Weights of a small transformer language model.
Size: 16 layers, width 64, 2 heads of 32, MLP 128 ReGLU, vocabulary 7638, 2.63M parameters.
Architecture: RMSNorm before and after each block, rotary positions, value embeddings.
Each number is 128 + 32 x the weight over its row's rms, rounded and kept within 0 to 255. Layers, rows and columns count from 0. Numbers have three digits each. The size before them is the row's rms in percent of the matrix's.

# layer 12 MLP up, 128x64, rms 0.16, rows 78-127, columns 0-63
106:152113182148126152098128146058141186128092114157150103132130108099037098073126124114129176117185151090134115103133136102132152119150149130128109116130115177165162139066141143138157077207183110
093:068098129101104150123132117115156131146148120188112146149078087105086063068135154100137128126182109111154164086080120119151206152081161117144110140137113145122114093100158087090135063070093113
112:108139115130113130158153129131057119167190141185120112114021123122102144143074138119112132102128110085087124049108110070127129098109090108180131102122144089150103184120102161126151101141116172
103:096154074128172092082138125050140170124110051088102105069120113139104167128140161114097139148135138124168162113165086087140156145114147163080134125089159150168120130105090110123136146178060170
091:109102181116146134152134155163092089152089157104059112131150120158088061167112123157114091114131156107157077125220127153094104175131099110085164127075090124116146161144086091099123132136184122
104:139069117092125145111077102136126126115121173166156134066143094108149143090085201097144101120110184058155140094096107088119129066152137139148139157162109135128197147145127114181179176126116155
099:088078068118141093138128134144152103111130124082104157107071113167141097189101129121146127156146046153122147154095147115098112150147106107070097139133198158124164150075196125128085066113139134
108:112122181112159077102108098091141128142134109156161097064172152155121154149128149111092209177126097168137133073189065113086144143151114161100064114155101150116139127100068159121121147157117151
093:109159137131131065132081079145129048161121162120120083101160167135114121109105166136136091156112161166144150068139075126191164170100089088114192131098141145157150146128120133092111099104092188
091:174150173132115088133060098166107155110088153131089183112121149116171083118118172128059103133103117173123183154131120142186195131114097060092111157138136135138199143117102125145162144102123126
099:193152107121050117138122142101113173058122090097106134129145113134144105140187142140138138152131134150066121146214200146100144126132123112143144065143111145156090152099087118170095101142081163
116:091158164123117156104155147139136150152143125083160126116134163130121101162144157098116149157100120136146202078186109113089139118126143189159116251166081108143143160143129125167068110122094110
104:135123118151135173179126112126157123130112096165141129204116147102099111103144120111080181133127092180123067210165130174125216122131164143107106135123127145193153116076124117120186114127085131
100:109167179160168138120104063163137119157104082129113142147083114130097117092101099148142154140151120195057169138144104161145085145126126158171145161163104180120081118052200139143115101138107123
092:060127095142130146061159137143134188095136068153127128130169123121178115136118151109092140144105164213143099167118155107114086138134112098174144060142135136195083134157092103140179092143145128
100:116132113141133187124118150095106131166184105109124108123119140141088189084121095126098142149108155160076109139136145109170097146133086172173084139181101190058112097094124210134083156140158095
094:139191123122092111065163167175157141139071155156138134151117117109185118115103101124128153159108137200136157196139161153161123158119066128109159147116088172117139124151089192168099099147136075
094:132121152174180097114050133136141153135134204168180118151149121131121119109144128089103176119143125145136211093116107215096132158139159078074101183146117109121087109118094140135131172130137119
105:148123151084159071176137106126100136133153108178084120102116138124178143067106132149132128132131162123116159076121148127116156117189140153165130126179120087188121182087146100171212166129084178
083:096156128121113175112176106135160146098138142156052123159140108093120108127073070133150199203095177132172112121188101179134084098119162117152133106118192127184132111144140106133140135096149118
098:082084156123151119118138097092100183072089105135108138146130102149101150153122090158127124100099123198096123148106153181155116123113160119199114150156078097177145122163106144145067078141060175
102:105111054159144139142120144161153071167125107118193113136151134141173129108091126110138122163104085147158128160179177179104118147111130161167087112130149160105130161148143180148049078079102076
096:131101176098067119131128134027116148118115124122161109183153139080119117154141131133166123120098120165143098074136111113160187148103105122087137100100128108124182140074187071112119129183120188
100:103101194109149156121137168059059098156140172124175163182127125145139109104162104180122172130136149127179093110144186104185135137120169136090112157105134091133158166086145097169150115139114079
100:090147174128115107115157156104185196085155093147108120089142155174153151187138090146123099146147149180116060209139203115131139113171143117134068146110105129156115144086116127156111143152139151
096:096159128133139145153147120129130098122119101131113097190139156130215142103162096145128086145079223107109129104169155028123121145125111166144141151106152131131117097155101121143194100147179092
106:127132142111178100182174109136104207102142161154070095195143113097126120180127128114156145142085159065091130141173102161142080067136133161122099130090152161106121143086134080135174146159118137
098:143113070115071136125103123168061162179153148104172114157136167127123102088085132140170136119151117112113193072138128152176111184059110176162131160161084138093150184160132125126107114102148139
102:164118172107137137182155087164146205107116128140113107142095153067082060078096159146144108128132129074164113147089183124159122085084140131148099139105132131133165119210184139119134156130114100
092:166134181139126124097113168093141211164157106111112148092103103132064122121170091136125126099124144110117142086104127077147181105143157069130083176117135153153058109102110117106150087201168135
097:125137135211156130095153131141141123138127140174129138126161113106100157096176145108128108163139064122177165105162191138212149159109201098158130135170166202106129097120123093132175126133111116
129:148131138182164094132107120168145134130113093112107153154128123129125140107189134090152155164073072111111164160199191142158079143121094148165137189128120175107129186086105105135052114092147110
097:109188119173108075163074123059127082103190159130105179154148113104135153115101103188102104163135153093121108151131168168152134132139140145141164182120076178092143150168181105124115120090126097
099:145090161148116183146054121064178151170107174078140148141106137150063086121089102171106087131133168155144092114124153131126219076107096134129116127091129125140163150136119177162131105119115106
089:134111054146155114145096097141132157097182101080073130084107122134125075144130104113132108162139060031177122184085154127108103184134150142108122102126139105097143156130112146113159173117078128
084:109119102113161198081163133159126129139162140126169137089090179144115155133076101098120122140159110076145137175129101129132118121126148169105067179108167176130164124121110108171042101187163172
093:147108137156132101183123095134116083140077146088134160117156154151200130075146138139108162120173171130143088155155168174099169143094143135140231164145157159170134108112108138103096110135086075
096:130078094072147159103145122126127154128152132143134136165166172080085152135128102122127135138116149192077149091132050080149134121172097121089184115179149108085177095108155111145136180120187172
096:088161115102117148187148106066196174089152112138048125148117121073156115144117101085098116125108128160131105142176150138142199174150108074117069128190139168126122138126128088103124126163122128
106:142152147094107155074083115161103116174087140144127144179085066206134116121077178139098160135139107122164151052107138123182166168108100203106144133144098149102117096137122154138105123115138163
092:124129145106129151196128176195107134110130177115128117141124132175086027131149126082128143129127215165120153137175141144066136165098125060100136100137097101158113171125131135117114166145125138
100:124160161102114120140093135145163175148106154071143104118100124130109122163092161181123111151130091101169114215186163137146063124123094164119065163139124139083166105077099122131154157064149102
093:144141154197146127155076101080094152173115217146191132169091133136142164111170105157144133120138119156094107131119165157115137149079118166162148180112081102145106098133114207146118140090161133
100:175160163135090161100137128125146115132165153129181122080099187131143111128107110130110120132201124117131154145109133129144154101145126115137112070112050140141126094193126096084141069087222175
121:101078119164195104093084124082125129140155151087084131158164164153149178118083173138136141168102136187149128138108137063168132130079158093114118123141113148189189120132147090102066138110093109
099:122097129127174114127124157206220095145180126101113157097086078152119136124127075142162121121124132075143108141191143165155131134088100220110063130134137176111108129107141125116116119144102129
095:163128076137102137110151167196128110130126104142171134119186123085096086124104119161154137165189134109158097114068083160161120079088128076191141118104136077108167108158145082140143075122091108
113:060113131103128132076174148133110172190126073129176127127097094109170195064089133177167133173141191132090108119160151120146120144137133164139076140133090098136120138123050133119128115109107105
097:116143137090186131080169151158142114122112119122101092105113123072122151124130157099094160131074166145176157161176051194147095154119155176115177127149092155122125133079160144086161104136083077
096:080090115043156127133168120138207114125127106138097138113147103096161104142116138121139121144128117101116126111059091078127112098187188139134158112132113156080071084081163130119180126126063148
# layer 12 MLP down (transposed), 128x64, rms 0.126, rows 78-127, columns 0-63
107:128074071116146081123093128133155097102123133106099160127173150121195186152158109076084149115097130137109103145165120121079121186080104139153164110182149095080081113123097081115117174073106130
094:130096071114139073154124153171109140117137153108132077124122168082114140147138094114100131107143130126122166102081081170122169094118124106106158066107134142125032181166146131094113063148054118
100:144128194096135127143100153093157110150109123141075154156121064105145105150167142117144160107124076100110170169127124173153097135153132104098196131128090141134137226197176163149089113113101155
112:186135168135140156178110184172099112142091182153171154154163179151151092093083115075146160088162119112095095138111111131148128079120170074094079118120144107140160127120167084118176135157166160
106:125183098178148109118110126111117149115150064133179111111131098117169188092123084130137174141117098152117159121087110099158185113117161144172099144122152109122157090107189176122073081082075077
096:132120098106160140139129162170161118098142155133135119150134091140103067110157137141116143180129123116083183138153144141119185144060175065102107101178122160088092129158089046202154125111124095
097:147144128159223126129078104157092128105082136085099152116167110143146124080140131138122134121128168114120162172136194164141112115060116189178158136155152142162142118109139087183126050125154150
117:158165113133164154133140132160126144162147113157112133173140182088125107156187043122126097112136170098102098175061141149145150100155123073177123140066159104187127060122120152166151153129108143
083:167118120139134107127082129129140119088143111200163190150166115103147113138138133146134143121181103080068130151112086195100182157112164130114125048177078097079084115144145099093151127147090132
087:126109114129093175121155115092121132110108068103116078077099118127100121148132061100165167126121117140165097121088178153066100085109176204137158123160107125109101156140151081121055120118187139
094:073107114154181121102076061139153136157156154154153124067074195133103175148084133114158123077094122106145096116085114154147088124089105140158084178142161132121158099115114135179160134129184116
106:159120123135122126090121124078171107134100129135108151111104177120169139156118159221096150145093115108082084150124183136155158175059132159068089061113113175178176130118121118140133146129174135
103:124143112123104079134093094125091150168138121091078117052108210140092150151084139143147132118141172082118171113119132143072144125065135105115063134115110098170100100187130167079113156166110139
106:097108122197131064087092196076118189119088149125147121156170144130144132174089130148117150099124125145114080133180114111122162145061160156108126134105164064134118093147079100144171181136122129
090:177121121155090091162133127096114090173141152131159131115088134131094140124104124182183117101179068072116115114119132128141209145145150197081102171110156139114189074126171178118110106140150105
106:119110136109135115116115109053163171126072095101148214158104180112168070164121139165118132140137167129143087169104086161096191154125170097066129102118132074189123125133125110130142122117138152
089:102090153200191092154093131098129134111099113105141174052097144140120135100137103131132169132103107096190090147165147166087158133100152140083134102095106113183084151111147085106172109115193120
102:149093093094106146149171124138148115116102088093056152144115181107160095127071105126096139126148113128112033162126146095118186118086191158174152141146172121130165112145163088165155117156165107
097:075136090143107105099087125149132106109104083081090154119089136113124157114135191122131127197128139081144129145161091089073097108094113136060126138081182169132132117170095092143070166069106124
094:150020129112116131092080144121087124146158179123149113167154129110100117126145176053117154082098105092115146146116131146152151178159091118135109176166167140118128138140126102085134141098055183
107:157140122141118131120106137137153122160156092149163109093149164058144199142136132140113130098182183120150135155103099171121123105156120148122114091116127149113183113134157146089170219169225161
085:149110181118137139035093094113110187115118150144088137040127111148149125132148119147110127121158188117070107076093083095127175139081153132154145140142116127126120123103116110157183194176134134
101:153168128132175141201139211223080100155110124147125122157116150128147076165156134175118092172121132104125143115096120130109126073133108103151105168130130102138100082135104205151127100090114114
093:153135116126148162115168086111084132084097096156128124196105155126157160169107150084119071136107115136152087148118105165131117074137123151161093078132113126107212167119166176153098085093201113
089:155110104127083175122189116129082096079101137137138184156098115204145125118147136182131113129066093100181156139135153152127080129145118182109185167083181174122171136135120106145143150125169158
099:160113140163154148100111141121119126128093163125160133067105116124076078182046143122134142128155050152105128175068147198131173088135120112139114094157091106147135157119184126164090136090098106
096:125081103131127119080106154124140097182161101190104165129133084138090157098123144118097069127122093184140172134076107044131094176158146094106156137164142113120135114150165154067097143075102105
103:114087162106177102108144104102131097089159129075130068082128117146104131213127146128119116142077152128093098127143151065120175143173133126113153045141142136135108104136084121069160126159060129
090:134142185111146096125084183112121071150095141126118139148110069130172106150123165073189126112098087161098117145098096126189137127164123070121170163100109141133141110137103127240148121134117141
108:069063143141168136137145095106123088109095144183125145112123125121172198173061135127122116159080141109147142225137102165061141149138121125125121097137132155121166074127176086132103106116154130
105:134124149057101134109117149079101119144159095107157094130138176168182167139119099118137129128129180113125081143126129119042139090143051158103116119094074061137124153100110170185090134150149099
105:154141106097119114095127153154084170199138106166075138128153150090092171147162087137153131168145138121112168172134100141137121158084102092170099116081125113156152139235171160145137159088086123
096:106149139115109141086086131113127145124040076129134089145142171174085128151115190165181177099118141165143174167210103108085115115104102152134132094114133120173198097132095145139098140140136114
104:167163138132108123140135130106085141078074080210145111080092095119156164147131096175167172123117107112114154147112087209139171121120109141090133112131104151134162187212144123102142116162142137
097:115166188136148125121138146093125117111057141190140107128072166080126165113120129144130107191116173171094123140153149146076153049074130130140109128104126150211158137091135123146088153141166104
090:148133173151211096135077097085102108060108114134116154115171203139093098142150153156109131157105156140082112142147116158105134154147197135088123098153165117086128121118099109136195154072097139
092:141181173091150130083099097133137201145129042100159144112128128187107140116151180127188143062134154164077122145151128144148106131070106113118108106165107061101106123135112165133111171146129150
089:123151141121072101137116167176078085153153123131173123176168051172177134144082146122089079142152111102125062135095149175075125150130135121195097122112132132083105124158114163117134096136081101
109:158132142159112164147110122162089093131096130143162123029140191093103106102169138192148168120137185134169141142081138144121099115084167150109164135084151140154163041132152122086133115112124141
105:138113110159131152222147153060131088106141104165166099137184127072128137159161082064171108103161125125125147151127107137165103083196158092112121110124160092144117106135132164098181168126128158
098:133148153167182157188094105082124131114077086067107126115114147091071143115132146150108097119152129150154137166118190177099166100140185157141112112108173135184193134137158117081113081131167120
105:068133121176180157179139109133151151113082153108128100083164136146133056142147129137130139073098154195156086135058144150097147153129081105122139091086112173118073115156176089112152107131159148
106:142124121068121116170154124168104120105085071132128126037144147094144125110073163096111123142142191050137148142124098164153126103129132075087124113156140143097161144153080071122127120195099104
101:091084096136141098096104169126120158063136170095079132127160099109091131094169162081085102100095153127153087136152131160113095162119126147133132174167217152133146143054125069090135133134124164
112:171136112082098113169124165135080146151141176147136082188098142194110098096161151143190107140137149094124161048150075094087103133120109143182123148135157165077146120160153123091166154108110111
088:102152109129133148128087095121108193128084121153116128126204157153117147126099149100121134144091170199112151133140059082078118181098139106143193160063110146108167074148110131115123152131188131
093:118141161097119161201131136144118083127175144106148130126119106138145096116102149106075060125117083090098129101135105108077096147198144135127095148165106123085061103176059187121114141144149078
114:083133093147079147163121119169121105102089120087064101094141129155120106076052095085175109128147066115178140153152136099153146132152142150153107133046165109112091159086105138146114072130130153
090:159164146098037129152109155123146074142158143093101168157114127132137134128111086139115102197126130149113128123158120075147161132056105065144105179096112100167141152136141145115061107097191096
097:179158126152086092134130147093087094130120145172112075183107119101062160118087143090136093192158096147099159169185134111141102112114077118134154147065121113163143180150126173159088117130097095
# layer 12 MLP gate, 128x64, rms 0.163, rows 79-127, columns 0-63
095:145087164160126062133088151184109085178095155149125099170169164154127097096151116146110136144112152145200132097114095132120129094101116102128211119135115077134143141172183128093138060103102157
108:123152153088124114101112115069170135108127156137075079114158116098158151099167091095108154085129120081088113122187157176130070163111149139116145150140092122119154174149236129103101106124111078
115:153134056132106153143185121181135078112082126173173147131159123127198092172128145115134088102125118099106133138099118135112158141126104137151177152138174029088109113091093096170141175147141107
092:124109150126172114118118099156104119119078136185123133110074170144104094181173159140107229134158151148142183150123184170107105112135145119123132100097133140204125115135124056159154136146074130
106:154102106160101078126098135156136099139109226140155133123149124132160142109101156140170138171096175095059123108079132132149074128129126119134112109155101188144107175179091068140106130090128196
101:107095140025120161072169146128165125124109116118103149126095141135170213132096148147141149103143101072163148108120102101108143115165090118094107176139151189090146091090105104121090097142090092
111:197144091079126149187170130136107108113140113178110161162106165138167126150137074137166103119117126096085079191092142157145136105123126080138176122095123061104120127189117133176184136140144173
092:107125136073073166073121123162205131131131102130120064123124109083132125146131160080164130148173137109165147096059141114121160181145097125078125048130104159124086141131113115063167127143118121
091:129136194174133078105171166156211115137149165187108166161138202145149169122107147121074073130171132127142135099146130147134135123080083138105121103098104138109157087181101167165156122117106117
099:169121135188117196120134188071116152139155117141153124139147132181133101112183153122057126120170139203138118130153138133115166139120149134087141121101121122197082108130112156146108035137109164
102:102116088110134163125140146090132126133182119092081137147158163137048125168133166066136100170101131122160213139077142107109119063143133156163108211124139129118153172140105147134094163149144159
104:137101174159124158130215146113164115138078106197143168145153117113161102083119164112137129112110129097109101107142149183148102092191132147126148129141152052102180147077147100139162157093182152
102:152142133071138213122172055147107059192083133180108127143128158154155130099135128175099155142157173099161142120095102157117098074151161114138117054144089146113127152136145150123152130134161134
082:140114138184153115123120112120131167108110170126127197131096153207114139118113169167152123131133123205195099147099143182076172122100091103068148155073151122147157180105153125099155143113140097
099:117122133161141147127133157122120125166142132086098129093107105138065191109126092116114107166087120167062090092144165080185127161138080160192096176132134205063126107105147171133098144137111133
099:112158110137055133068121153183201196119058155177085123134116121121178138123141151153124143182126134167090167078161127114141116134141103176124096121158120154131176111153103154155112170150090128
096:065115158133188090176102132131193138138111181150077169113092125149094146142184132125093104167118128095110143122111141149056104128081141082132090152123145148099142145113045119160080109159143159
107:135110141070160152089160100158130169120139124158088130134109149093161118121159165119157145141137126127046153153120111150120080143177099211214114125138132092127142102065080137119136138156091192
103:181030124142147123164095164098110145138140140136148144112119147137137167086199157115127089122151060125092144130104136108141160126210116119131100203143098118066086166079142141125111143134109115
102:172095096181174123170160131096112104132089140146149139117171131110131099199112145135108120100111096127181136102121124086140158117060122134180157144146161069115044150118061137142131119119094066
097:110147061139166164175109119139128113157107087112159146170135153140176095074094139156158166101082113163195122130145204145129089125133145145143108085122101118134130115150161167118089046068112110
095:100138090097188131157101134216117094129155156167132165115130145133167101133102110132125120132146121113088184145087154154120061102136125126208095152154150107139099084150090194165154080086108111
100:183127141126149163179147171139106080145149129116168134161099120136145211106183130162098149136148145091078157110148113152172105194124150103158098099200127099070105185161150131117115142147110171
094:151073125131129110097117144096192150157173155123153071140140119122114175160078122131159109128147150184072152114145117151091207088097118076168124113111094124096100062179133127079100095125119163
092:113139152198104104097120081156123126121132113085143166113166136145128119107115107187106146128176159159105131112151183163178200093096100215110082105179106133113143124099118115179118080102171115
097:152114111174114176078145142131167024145115119176138173122153147107106091135094102152115104136134120234131132115114134081108112117105146053124171100107135141125195144126111122113157131134166102
100:125061061114145131176142080105113159153153110117133112203167210141127127094049105128148156106160143082140154109071096123149139153069121125129129117127121153116137189129112150119159105133158176
090:068094127148103106116075131123116100098126153081087149096144161149112176122181107133150127145062102132109116132185155130112097180165092117108184175183106115122155131145083133052171083141168124
096:084074154136114127099097125079146082155077112153159156135173177099129181152070158143144133149088123090138155147150101118092109064158095107118146128083180118108179087105158136056099138110122167
102:102132089213142123117116102175179105106127110117134162109103174151118123093108171109142166143143082167149196143150165142180175179092152118131101182189154177159166098129101139091117112131111101
112:126094117131080108098135191073150144112127239107114157163124090139166114166066129120142124121133152095103110096079132118130085092134123087137146138151211111127103122124164105155197145146120155
095:115138131130109110207131153067173150187166161104077159159107125086200184118134119128138154136124142095092114098100189099204132184125078111096144125146114139116107115115188117134100146126113122
102:098078134163149164091133129133162100171093140053126127166159141137066117131155088089125119125151151142206090111141168088118159089146115161150130157112172140095146090144116108138054097076176096
099:235146150147159139190133060171107160154149102086142110118131175127113112116176166104133127115170083087150133170122196154073138161097144160096124100139102078119163120160141125109112151129117117
095:118125077080171227114180147183161131124122107110145160159112146106191121149119154113130090103122072096125159146095122097146099129134115110168079137095132124131212101114137095114087109171146169
102:054090128160106110163148134131147053120133235109138131140098122118196154116125140168132122121162169107123156108114172126142182105134120171104194196117118152136111142115070162120126135110111112
088:154163145112127130151115151156085110101092124148138170129107088171164168153132204100088085127191094113078093119171118160059079136107115158179123181102167144084121135135097119140117127182107091
094:115206093145159084109157113111150174099120109094044179163111123113150179112164149109137108122138105148080146083150113117157142108122128192146123071163116174169134153159104068167137128146084148
105:177079135090107136133180116106074143153164096127127174100177125017155140125156141120108095106159144107066169118153181162141089078122113082143120183146146083163127152124129108137145112150127124
096:076098115148154119157116166174143145134147181178117121200154145163101136175137142111160150160111183113143157101163109122126080138117080035079161092124130161152145174105103195141144138141133155
109:168122141126072126036146100152122161172153164143156147075141129167099192163126109124137154163127125112096131145187101138189107116133118152141093208138063129104156113094109145149078091129144123
107:167139135170128097117099087101079139143162153134139093131192152099131133122160123139102123166160055193097095162156181076153076082125179134202111138103140106155179096119139133116086135095120120
102:133106124096156143150093168084152175122107121069151174155117062106073118115129136103146132147090100165089120112154162107143142206135097124123091205146160119110136144042123100085130136154153086
101:141118111095089121183148165168112126161103123188121095114122108103110060159106095109098052151130101103096158095160111150122110141156057179174147140136181130065090175164097158128148128104141151
099:147092165129163070109152102143151065129202156117141132138105113147145183125139121128109124127184114087169094113158171167108160071104152171154061087152108166140127126153140073123146086137074088
097:131145165079141107157105085089119065162099188182134190099123114155152183149129154166127143118124092099090203077173106107121166160177128104109143120136078124101128091144101170147097136123165152
116:115083104202113127172094193107140144090121196150136071132171090121117111168139112097109124137143069149198105181076100158133185112119093091123133134136167151110100129161154120100113113107136173
100:188160143152070130113122135085107127131173165094123115126140168148200099152102090195174133140132112123086126088145129095119146102116097060142083123128110075145179136111127154169135116087212122
103:176149165213120128123159203132070138128090138097142092142130130154096134115109161113096121152102150208119091182160145151138122114070061115129109147122133144140163163163101126123096099103194131